From a checkpoint of a small transformer trained on Wikipedia: untied embeddings, 944M tokens.
Each number is 128 + 24 x the weight over its row's rms, rounded and kept within 0 to 255. Layers, rows and columns count from 0. Numbers have three digits each. The size before them is the row's rms in percent of the matrix's.

# v: layer 3 attention value, 320x320, rms 0.0562, rows 163-179, columns 80-159
# o: layer 3 attention output (transposed), 320x320, rms 0.0727, rows 163-178, columns 80-159
v163 100:106114129114107169128130109113156124137137150163120114140140150109142120149093149075134117114099111120145109128132131128120096153138159144113120147113144140132104179107155137093129139078107090142163122060079118099129107147133127115154101149
o163 093:141154137133126117097137158139135125134166176106130145092161100118140128122136115111084115157133135120150096105134092161155105124150159143099157122150083114099133103135141131133111144156160147165076177145113120130142110134111117126110092091
v164 099:150192107119099116104111149092115164112131124113118140105137154126130122152134135106099115136154129136160166134135121114110113154134123112124105158160165120106157151114113181150133152149128099116139107178121100133132104124069119127123124112
o164 087:132122131124142111090123139118124151143106122172130131120107115124115121144139175123161159154114126139112127149142115092084143163134152066083091105113085161113063131128152176155124097127170169103136127135083128142115123124117161135136103095
v165 099:119123130171115103092106121093109130133130136118126140093088119095123122133110117141102096146147115140138138139095173135148122163126127203140124102118101119121190090142132124111118119162116162097109122138146086143120130145143102131166130122
o165 089:175114139108118137203130151161110125166128103132152108131132108070121139128128130123117107110153137133136092130094152145126059103100115165167093152129126149165153153143145112121134127178121132158135164128103121189075111122152148160131127130
v166 112:138146173134106143116144126131134097120112142111147100107133140105132111110165113162123095087138119118168159092160104154114140121134125134174145156126163108138141132114099137177104146164112121089106108141125136149132111137108081142143132116
o166 099:113150120118119110077135129107105133180121102123117130141076117126130141119128122138125148148155182141191135140148145119157112136146146164086124141148129110089119110148117144123137090134099119179090102146115084117179143135149140132136163107
v167 098:139081111097117136131091116087150151155118118129165162137103120129132123130125089121135120131129118121112125165144133139135156166119135136135112172125138128156117149117174147114131094138136134151139120109128133122096106079120152109123108124
o167 092:105146102086114135154117135138154140129127169146143134102112160105120072126136125102142106102122139146120126123108067174105113143092144137119166127144092159127172127101135142144159161112140149117106114117089113122142137112108150143138110150
v168 093:112111092147085107113130122100123171119176140133145166120129123121107139102129095076130110135156080146168125140150130108182141137112128197106077094116147125161106115127150114125172122179069176141151135143115108156134112121135123162098166101
o168 084:117096124136117167156131129110133138130148114122154127100197117106142144169130172141142119170089126125084156127132097124105108134096107119162137105161111099127133142120117126165126152110097139073100184143089101102119143153115134102104118170
v169 103:110159160167113143085139118107127111140144117095114174074145107096075100103125127115144127133153125116102118117107132180136135150111142137118103095151089097130132145134138056129113194093119083071156118142094124120121106087110098150162123145
o169 087:085112149117117156157148145150100119110119127171148140123120108125163139134211102110137121129117102107135107103119176122127124146125135122147149133135129075096154109089145092143116128146124124165116147117108140110110158141126121147127130112
v170 095:104124087117165108113087135124125066116106172101109097151159110120149131108134110116170074144139123177125108150110107096140092131091126115125087174106150106074133105106110103117152102083107126136138101172129118146104090155118131142115160149
o170 086:062155115141142142164108113105134125130099136150115144140159146152110135124089138144138085073144135165107118122087126115143108115145144124091133131115139114109131129089170110082127133114149119142099159140159132123156142131109145111135119104
v171 095:147080136137150139126121112146171129138105151130110102122137104124146102074144145118165120118150114126131076116142082133121155101115166119145122126095117138104132094127148125075135108140120115124104106131124173114115138145137138180109107134
o171 085:165079116118124150125132122134144139120115098128089140180085155137158102136095085123129151167114133123143115117138153148104164135081146159125150086145112147095124123117131103153139107084120101115164142160181163106139146139080141150143129144
v172 101:163184157099111151127091147148152141153140174139150099135155126132099100133161118159126176117105134125149136090104106073160083089087104153080167136184133141119146089089139127142148100161109138084113124118112133139109141126102110104190177110
o172 092:163136156170116126154080135143131154128123144152098130081183134107125149143125175108100135123085145134114107132198135135176105106108110102156132134127116147140152122109105121120097088120100146093162152116092133075137160136160104127130132144
v173 108:096152174078134113105124147124127144142132134133082117183127170119168114122157114136140101126120120127145163141130110065136199159133114132106122154125132129093109182068111124098120119128111145166167110120116071112138147118088118110140162133
o173 098:116141120136120094175138165161157135128101087110142154122079169166115130082136092110083138161126150115121094128156141168134120080176138127135102097145101170131087119113136167139094146147157106123140152097141092098136181078158096135157124109
v174 106:107098116125116096118084136110093089172180123134123126126138102174114126115087120103129179124112082133147159103120136182129142123146133115171132148140163116152141144143114108143141160150125124097094143101115144101108135131118121117109133136
o174 090:109145071078112092117153096137109095120109164204108128132166059150120144145141133120191126136098097124091146112125077146132137123125146113166149135142175103166114154127112141114101165091131115137146077117170113090104155151105114156144136106
v175 097:133103171133118155120130163105095112108133133125120120156082115124176152114141092186137077112125143162112129124103117099092175121127097130170140153117171105141103151075096109102121106106151124142121138117100095127127112106129118112110094113
o175 088:091133107121133128120087133165148130077102155104106134146107113155151112111118100115125121111188149110141158103140098129105106161150144105131141106093147140131120153100093091150109132102147116143167117161097113155150124156139148153126110145
v176 105:095105113139130118111088122111116174129185130136152161116145153117127162089095099131114142151140149131099122159139135143123119140150126129101121113148111094149138118176135082116124130102107093130163163068139127149105111109129125152108131131
o176 096:122154148127125136181163101114105128126132104163166094136124133124136116142136096127094157107117134156098111120135119126174085104149092106079091181158154141133104166121123156095119142134105141130135125123140104132127128111135095129112078129
v177 102:139089135148138171121154133154131144127125118134121122100115128113123159115136128115102105119145078132130116092122132122177118173113118161161145108132143105150130107142165085083130114124105144145135109110139135144156130111150093139129184116
o177 090:114122102132135155102084153117071198137100125135096135127092122125122168145067149141085136120134104086131148090127128117114059107119118122161138103160122112121143144064173091117134133089087131170173108136148127104165143102119141137127128072
v178 096:127164119153092091175109156106129105135131136114149110099140097151139104159116159118167150134142130162086106114122169125136136116156114126138110124123112136121128110136100122116119116180100086174118178142097139115127111175113141103118087150
o178 082:137132134132155114107109131151128083191126140142108081127111115138166108114117147114134109106116143145152116087129151137126112127115095133138078123083111148126086138147117141130168136086107137105125100107130170148121218148108141144137140150
v179 102:166115082099151094145076113144101108151162164129138127080125130145142133166114158166091105154165075128118096111127101131134106128128086092131106130156113150105110125105136120092145112163157109122133110124143143142123110101103160134100156119